config.yaml
n_head: 7
n_kv_head: 1
d_mlp: 1216
norm: "rmsnorm"
norm_eps: 1e-06
init_std_qkv: 0.0158
init_std_down: 0.0
lr: 0.0112
grad_clip: 2.0
Each number is 500 + 25 x the weight over its row's rms, rounded and kept within 0 to 999. Layers, rows and columns count from 0. Numbers have three digits each. The size before them is the row's rms in percent of the matrix's.

# gate: layer 3 MLP gate, 1216x448, rms 0.135, rows 1173-1203, columns 320-383
# up: layer 3 MLP up, 1216x448, rms 0.133, rows 1173-1203, columns 320-383
# down: layer 3 MLP down (transposed), 1216x448, rms 0.0758, rows 1173-1203, columns 320-383
gate1173 102:538454463559499547521508474470481489522538498515504530504494529470511458460511478478524505520432525491488486490441526501486501533493504533498501492501474456506486489486494454496529479512458473
up1173 106:507503536496500531498468481481480484495511512485541526502491503443498468497495474448500503544484500474514486549468520536496512471516506500503487511512525466472462481508515506507477494523449523
down1173 097:494528526483551466477466485497510510498474484537491475475468504489531493462532485534504510537490489517555510474484492457478461470491481504498512451509500505475509508514476520537482541497473487
gate1174 050:487509498483557535493489548497497499488530501515468521521523500533494459487464493549473510473531517502451504500507506517502484513484499513539532484524491468542515472515472477519456500476535517
up1174 052:492468516479524519472519477490530480462514505514497496512494516543505542481471463544515528516569506486529485529496473477563489510488498482520513511491512471577497507507482478536502468499482516
down1174 054:458485454514488488475469509519512499509509503555504485547540471502484504490479536510488487512504549522491523528492448489458508512494434470418533513485504476508527522502518525490506541520540501
gate1175 090:498460483524512533528496507489506484492475522473511512485494463465503495531481501546464528463509532499461532443528511491518472493504493497531496544502502506563425540529523520489525493440476523
up1175 087:493486494509473488457496499478463485526516498496495499487501546470476499514489490526480529509445499497505518463493496491531502471501470468547521532509480509549465517522494537507538487546499499
down1175 087:477507520518482436518504460518496480505525504473469448534469533479543502506525501483500487489495453460509484512484483488549504512559483437543503573523481496478454534530489532544461488459514469
gate1176 058:487514529493536512478530516469518472507489452503546532520541508528463489482495483500505503504498484506514496488510540484520490515491509510507488514546452511507466482481480490497467483512548468
up1176 055:474463493445536497507524518462521456520530485508498501479525518516487524500529537444445496494521485462503492527493483498503508494479493472532477524510465528511477519496531503513467490513471494
down1176 055:501485464482496533563483511465506534525480515511483487528540512497473485497487492506520471492496492532527488515500476530505509489503531444501471509489566503484511499488498528516479504522509485
gate1177 077:506533517544505507485446469435497521444516530574495498524559498520494512509491507498549462492504526457534532499502489488510477510487503490501474496480486467496502486496552473533530506481502494
up1177 069:460515481490542503496501477494508470465495506470463528526515535482504513484523497479540528482529457488537499496501467508481507544479475515463500480471490534512510479497521518502489482539468496
down1177 076:496508474445532486529508516568486471485508500465489527522460479485517514496526497488533509517502457524526503477499479495498505541529522505473506476467497500492462518502480512530501540506496484
gate1178 130:489497500494476569525434483500479492504520506463491502528500516490505495520502488534512522502475479472450454507515530500523517511512528484467504491567495522509508507515501460497533491490499509
up1178 135:535478485492534448484538469492505486467482483561521513467480497515505491485483516511511485505519493532495522468499537525471489469501524491519489476496531489491428498487470481516517449480467474
down1178 138:502508527486516498514543489480551470499488499571523492507494487539500468494483516531546493487522514527470534501510472507466489484491520508538545498513468470526436510461516492489499462542494516
gate1179 081:503523502507492514461506471514502489517456532467540509566519458425494482525487516503483516534527449503509489455527522483474506522476465489484481506547454462508497541504515501540515503522425498
up1179 080:448525507494469521486464429470543480475510489480492475459519474501509490482495527522542509500496499511472507468499498486507482512519509452470553547557507545486541521473487518551510485545482523
down1179 075:542473562509499521491533460451501557488535481522475533514551480519513526542491535488509521467529512499469473490497533492513494512514496501492565523556499527509481507501481504555479511515486512
gate1180 121:448481500497508503507501421512568484525511515456518550517523518530542505479499503494501469497519457524503511551512521499507488480448508499545515464496522538489477493501516499507467541493504508
up1180 111:516487508542532522491524472503545544486505489459513527484540497490503512440546492498490485500504500503493480488493565465524476530461504489512519463451474554493506552527519461506491539469467534
down1180 101:548537552531518543475516580483512518502475475489506463470504506460454522480497488475513516500507519512505448477506517453513500509502483488477512503473453496502518521542529457484501501499518529
gate1181 105:548530494488530513470483441502512510507496507488520502510494496486473503508492487486466483469535528509520489487513541481545499503507526494469522466522529455511524482496538506489514503469537508
up1181 104:510485566480500488517505446500487508513516503457527499509515504495505530530507444504517513560491548487499479513512508511524496502514495505467529526478507481453459458445500521528528508509483508
down1181 101:546498502500488531532473509518520478537550500483473442472478508453481472510503505500501498498471489486518493526498523510463488497495519538561550498529497463479500483488532485493516527495494506
gate1182 111:496481488516487497520503515539474507495538534498432465480536510512511460542459496498522511488499483472489463522503506485491475496532477512499492519474489519501474473518536475446511471595474522
up1182 113:474532524455480496493467502470514507506479486516521527499491482505503523478502497503513487511483518489474488541565468520512476483496511493518509474512488549510488521488474456526529492456495514
down1182 124:477503476471480484501467476493525529486483473501526521507492464530530511512506491518473477539534506491464539478544501513499504510557459485513532516500549516512479521528539488507521468472489504
gate1183 062:457522502484496497482474507512444496519514487518518468523477488491476490506482494532507526492473473484507494502465526529502472526551482470462475530494556504502514515506472516497501475529456531
up1183 060:476556542495482473500502484465468490462537513492496505474506542442490467477512486481502457461519549509482482464502464476488486482513452517509526551435431454522506538491491506462511517478511502
down1183 063:534480497506463485505470491472538480492466496498471528542538458483519561514529523449506500474470506508520496519498507486488503473506472492540518522470524473481450513501506536474478491506480528
gate1184 064:472464533497475467495499464462508482516524509512450499479465526512517510455476488472516478455494463494493531476524480494474510500500565478514502515518473459475508503498498502509513493479458469
up1184 064:493512517506469454488461442462491516497503521533449517467485512517508527468497508485512484497497474492538549463517475526489508523528520499506514518534461463520483541505489504515513516470468467
down1184 073:513463465479450481509485518496477511527526528458403457519547555516527551510505536514513502529509482502504501543467489542540479538480499516506527499521472481540491529507465486474507457488524550
gate1185 047:513547525480540504509489527490478480492490471500490497526443505510455522487494459545489474495518494461467558502511495532461507497538497517494533515523470479507479470484499462511501487501486482
up1185 047:503474493516499542469512480499470497501518527522522485494546508497495455484514528487485520510492496532514466456435533473498490494496517506486504464482549503467517512520490506484469529465519501
down1185 047:529487500461514505469469476566511485507488474488473497492480508503450486467486457483490532533477464503467463471480492473515498509464466522493532506528566490514502467468525468522523496446442512
gate1186 086:519530479539532458488543508475490527501495460510475502540498572466509459482537507479534543530515537515472436494521502514483458554497477545483543515461552529479477507509500547467475524475493502
up1186 085:490522529498508489515474549485465472536515514525475513455556448508486469511494525540508526467515474506514528486467517502462515502499467510485505512465477512495476527503458547552485465507488549
down1186 087:523526528531517507538500487499505535534473507525482524466481498488556496532492479444524527529490500515497460487488480475506505481510495510507477476469467519529508554534464488470493489491499468
gate1187 081:486531504553511478473505470492547544520484510503453516485526555458519520525516474518526485512496489523470568517490473469496479518459492500525490546483501497497501513521489487527494515440469457
up1187 073:535461530503518509500521494522482522510476510479504555470526506521492480516535486499493505495518515503481465523478464524468508520477484480452524498490524506483450489514498493481463500527457509
down1187 083:492454501498523497518472481505475470480499494494526496503544505575499533477478499534453469484484498474512458486502450506485517501499487497471483504521515486492463493490490453493501529504498520
gate1188 102:507501489467479478483472496539544477521478491540505504491474499527505477487508547539526538512515473539509553477493500459544561518511528525554426497502499521552510460454507494471492526512507471
up1188 104:496550468467461502486496515528497513534514440511494502490501505523474475488494478500501474491538494517527562507545513481547513526512521474517441475505513482497517483479513503461493472516482486
down1188 102:493518500477497529476530497492511476478509498535456509502536491535520479482470480502472520444528457484523541522504557484543502524518475476510432485558481456491526464502516465489516487490518511
gate1189 091:490485466510508495468484492534513460502488479505481474456502502464496530500527420480504485481498490544433492509490493479518475500494473536475531497474516467514477467514487488482471486521444474
up1189 086:526523488463527512455509501519478499504474516455457462483490524517499514456570486537528482513512472494496529492483516495537510476498537487522501498510498467541471476521488513489527472483514495
down1189 089:481516501501448488470505493477478506488462532511453486486480560534520491437534485531527498551473478485517457495523517512518487511503492512506542483529560516514508524496512542496519528502506527
gate1190 080:477509502496468522527541462541501494462488465518532512490468501535469453519482506512492490515512532527541527516495480503504532463492508450451503475494470491488547443479475455457502516478556524
up1190 077:484525499490523442508515484472483474507507505526482498516492482531520481515459482480487496506532537522500502477515514513482475476478532527496488512552509511526499529478510502474508511448544482
down1190 080:538543502502483495472531476489519483501473491488527513508541464513497482554484482468491489515523505518498472529469504524486451503494503507506499468549512467484507532492540535484511506483524494
gate1191 121:498442525501492509528467477510525515495525487485505525486527495541477456554483483496470512468485500451493517515491516481508483490476512490467455512508520501514497516502488498470511476514529499
up1191 114:466564493496537475487536516516447498496479491500498492505492505516518497504534521473501491507479495495481462487529508485501495506508468497537495514496455498501491484482513515525461548483441493
down1191 110:526527512495502475497481471500487518517497452521515506528525517525537570510495553532514504491511472472475534503484490501536510491539476493526490517493521529519446472444454533475513498525481501
gate1192 048:504478491486539497472514466490470507519461513511523500527482478469491499519539490513491503497520511492499491511435501505445504467475498473510523475513529537474527497486507493523501460475471474
up1192 047:478474516483521502554530512530499510481500526477485490552547535471495505462496495521524500533508460484477521494486479519518522517548546496491539490517527460514535525442513477479480479495535503
down1192 047:489494546515528489536526485530529489486489508518446520517485509510464503533486497489533484498519469532477532522519492532503478519526524489489472519457478481515486461494533498467480492507567512
gate1193 080:499523471511519507519525514508513465512521494474461540467534497518496545432546472507509494498434482492518489487488536493505500510523505469544471462521532530502515490515453489459538513497495466
up1193 080:483480489485486502496497527456491488495513501500504463529522510540489510501519477533465457532530527540447501531504503514503505507469486513495541561441458466520529502491546454486482467531475509
down1193 076:473497537479493489521492485460433447521507515519497476516509451550498529524506499491457522480533496514495530522484498471516472499496506510489499522487476533500526496463506432548507492531501496
gate1194 091:510494461493499527510446494525500437493495505513489477507513501537518493509491489518509492450498533505490514523533526516516464541506538522515465462516563451473532499450481489502536467500510522
up1194 089:466504527504552522494509514491497469488520497479460504496487479513514463475483537529513489469487527474452517517523521529516468495451482523500511491455525506495541514462491490516503462463479513
down1194 082:519467478520452546552480541493479481477516464506481521519497482524531520495501499545525526513507492475459540545510476524482487512493507507476519485469471499470542545490515526523492485479499545
gate1195 081:486489475533495523555490505505520485482497489485506477469500499533540537492510506505482500522515506504520485501483503488516503467432492470446481506492510526506516512492481486498471521527505462
up1195 084:474498511536533480500504493519527455475497471487457518488525539513479492533509492523531481479476512530486508526487435480522513448493501510477505517517489492519483471486500551555519484499535513
down1195 082:503466477492495472525501484487499492484499498468436555487509495519495458535491488539507526508517473523502500510455504436498510461523513529466484537512492482530493488457469533492523494511519504
gate1196 109:483423488513492552515483490520529527507467463464507486470474505488513498512482535497529502520515535518504539479506539517523499496480526519519502478515477513517511535577471475540487512446512511
up1196 112:495460477539508550486496483479508523537488462484496512481501492487520514486526514504502493518490487523531500477477504534518509488487521533519525493505487481530515519526452482529521541411478512
down1196 117:502456478475474548480518479508504513475522512517496515466478519512473474511507456503502457496508502514550493537462485484496527435477519514548532497525515468496465534479529514582498552502518508
gate1197 127:519497465514485494502494533463543468518456515482483513506493501533550504494498459458518493491468464521534487501518472479454537521536508494519523486512502536499477483512502541535452497521501470
up1197 117:515500520482459524498494495508487465490526485477527514529461499536485447494490539466517474521506405510474486493496507524527553514549522558476472502480442540529557510474500498528513483487541521
down1197 115:474498537490508518540485475546484527480503531508490507498499479514461461511481493503499500549500490485510518497467501547509522485512469517462512491501484512540524534501515496493494509474488517
gate1198 104:489526486576532471511476481511528471531534492489459475481510512510539525510491490519467461512522514485517461529544485571530496485498484504506537517490513494513545510471479511497482483523524459
up1198 106:463492463516446473509504520536514483477492502498489478497477492529531546499500452514536464543552527511488493433484548520490547537496575510541511524514499494517487528479511465492535530464531538
down1198 102:489487480508477505492509490515523495502525479517482460510520524482499486487463502518576490516561527522507473477525524533500514497514551515505493483482463494508532508517496485482502532458519544
gate1199 086:491497511482504476516496497458468489537514519541507473508517505552458472484494509509517458517491511505526473495484468522493533527485545520477478509519488501486439467488522498515473469468505454
up1199 109:488442458512473494469512511521481470475521462500505511487494535497531479473425518524510608489483469507512498494494501511477521546522517518491516479553490458527506514492471522495464537498510494
down1199 085:498436509496503490471512499500522483493515489518510543495504533508483502465478498512523567500502460521510510498464509502477528540491520493493493504538492422543461488519501508465497473504543507
gate1200 067:463509461516494527501480461499491493525490528493536514473509450515504511464495517500499522496505505515515499514541511530485522528472484484511488511502506529497514531485484508510481490480495523
up1200 067:493486472497491519492486503479499500525481535490493500495535490505522493470480517515494494460478534502484522516533498540496557516479493505491512520477494538473504529464501525515487510515509465
down1200 064:463530532512481516493501512541479491516446516492511482515508484536481487471510484445512476474469499507488474508510519485515470512553507523542503534514490415523479490518522511516485468560517478
gate1201 141:502492519508485502559519532489473464502475504505501500479517480480505492505520504541496515498516524511518472509507541526541478504488480516512487502466499541494526500489505500498470490494532467
up1201 129:495499477490524500460507490503508490477490470543514492531498466482474532476466489486471514495517502516499518533493451467458481474506522485475534504518500440449484471454516525474519523513496521
down1201 142:534474572503554511475498485472494499545502508525501478504481514490513536484488444511484508518481465548491505484481485548486499471507476479496524525513509497455484509517483513524467537499515507
gate1202 082:546475487478498513508523463532466475524482462505495539514483500460476526485498542509485514477459493513486495509503490476500486514537514512491504530490482464536503474482475478522509456549573467
up1202 078:513492491482491507475488467548460474499459503521475525491478492446488544516526520507510467477486540510504483502470477507482459507546533495515485514502524489494516484501472538536520466534554462
down1202 108:503499496517528491541480494549467441515500505530493498532543492511468544504479505483501479520436477506495471523466513489519483502532506504502473479514464483506464473506500482515488500530469466
gate1203 107:517505478506483491478508484544513480500482494476499466493503498527514493478490501538506500521518491485492544572504482528529493520501518475494486495555485467534509501501486517484506490492537469
up1203 103:511480486530456507499484512490507498509524450488472569491462517489532529522510489503508454515512509532541540542485449541570505505448562510493484518546497493468497484478493499495502440496498499
down1203 104:485487514533502498492504492517522524498501476475493533504492506514500519552518477548529477506482501521478502520484479543508518518485481563506462468497518511467474495517505495510514524543494508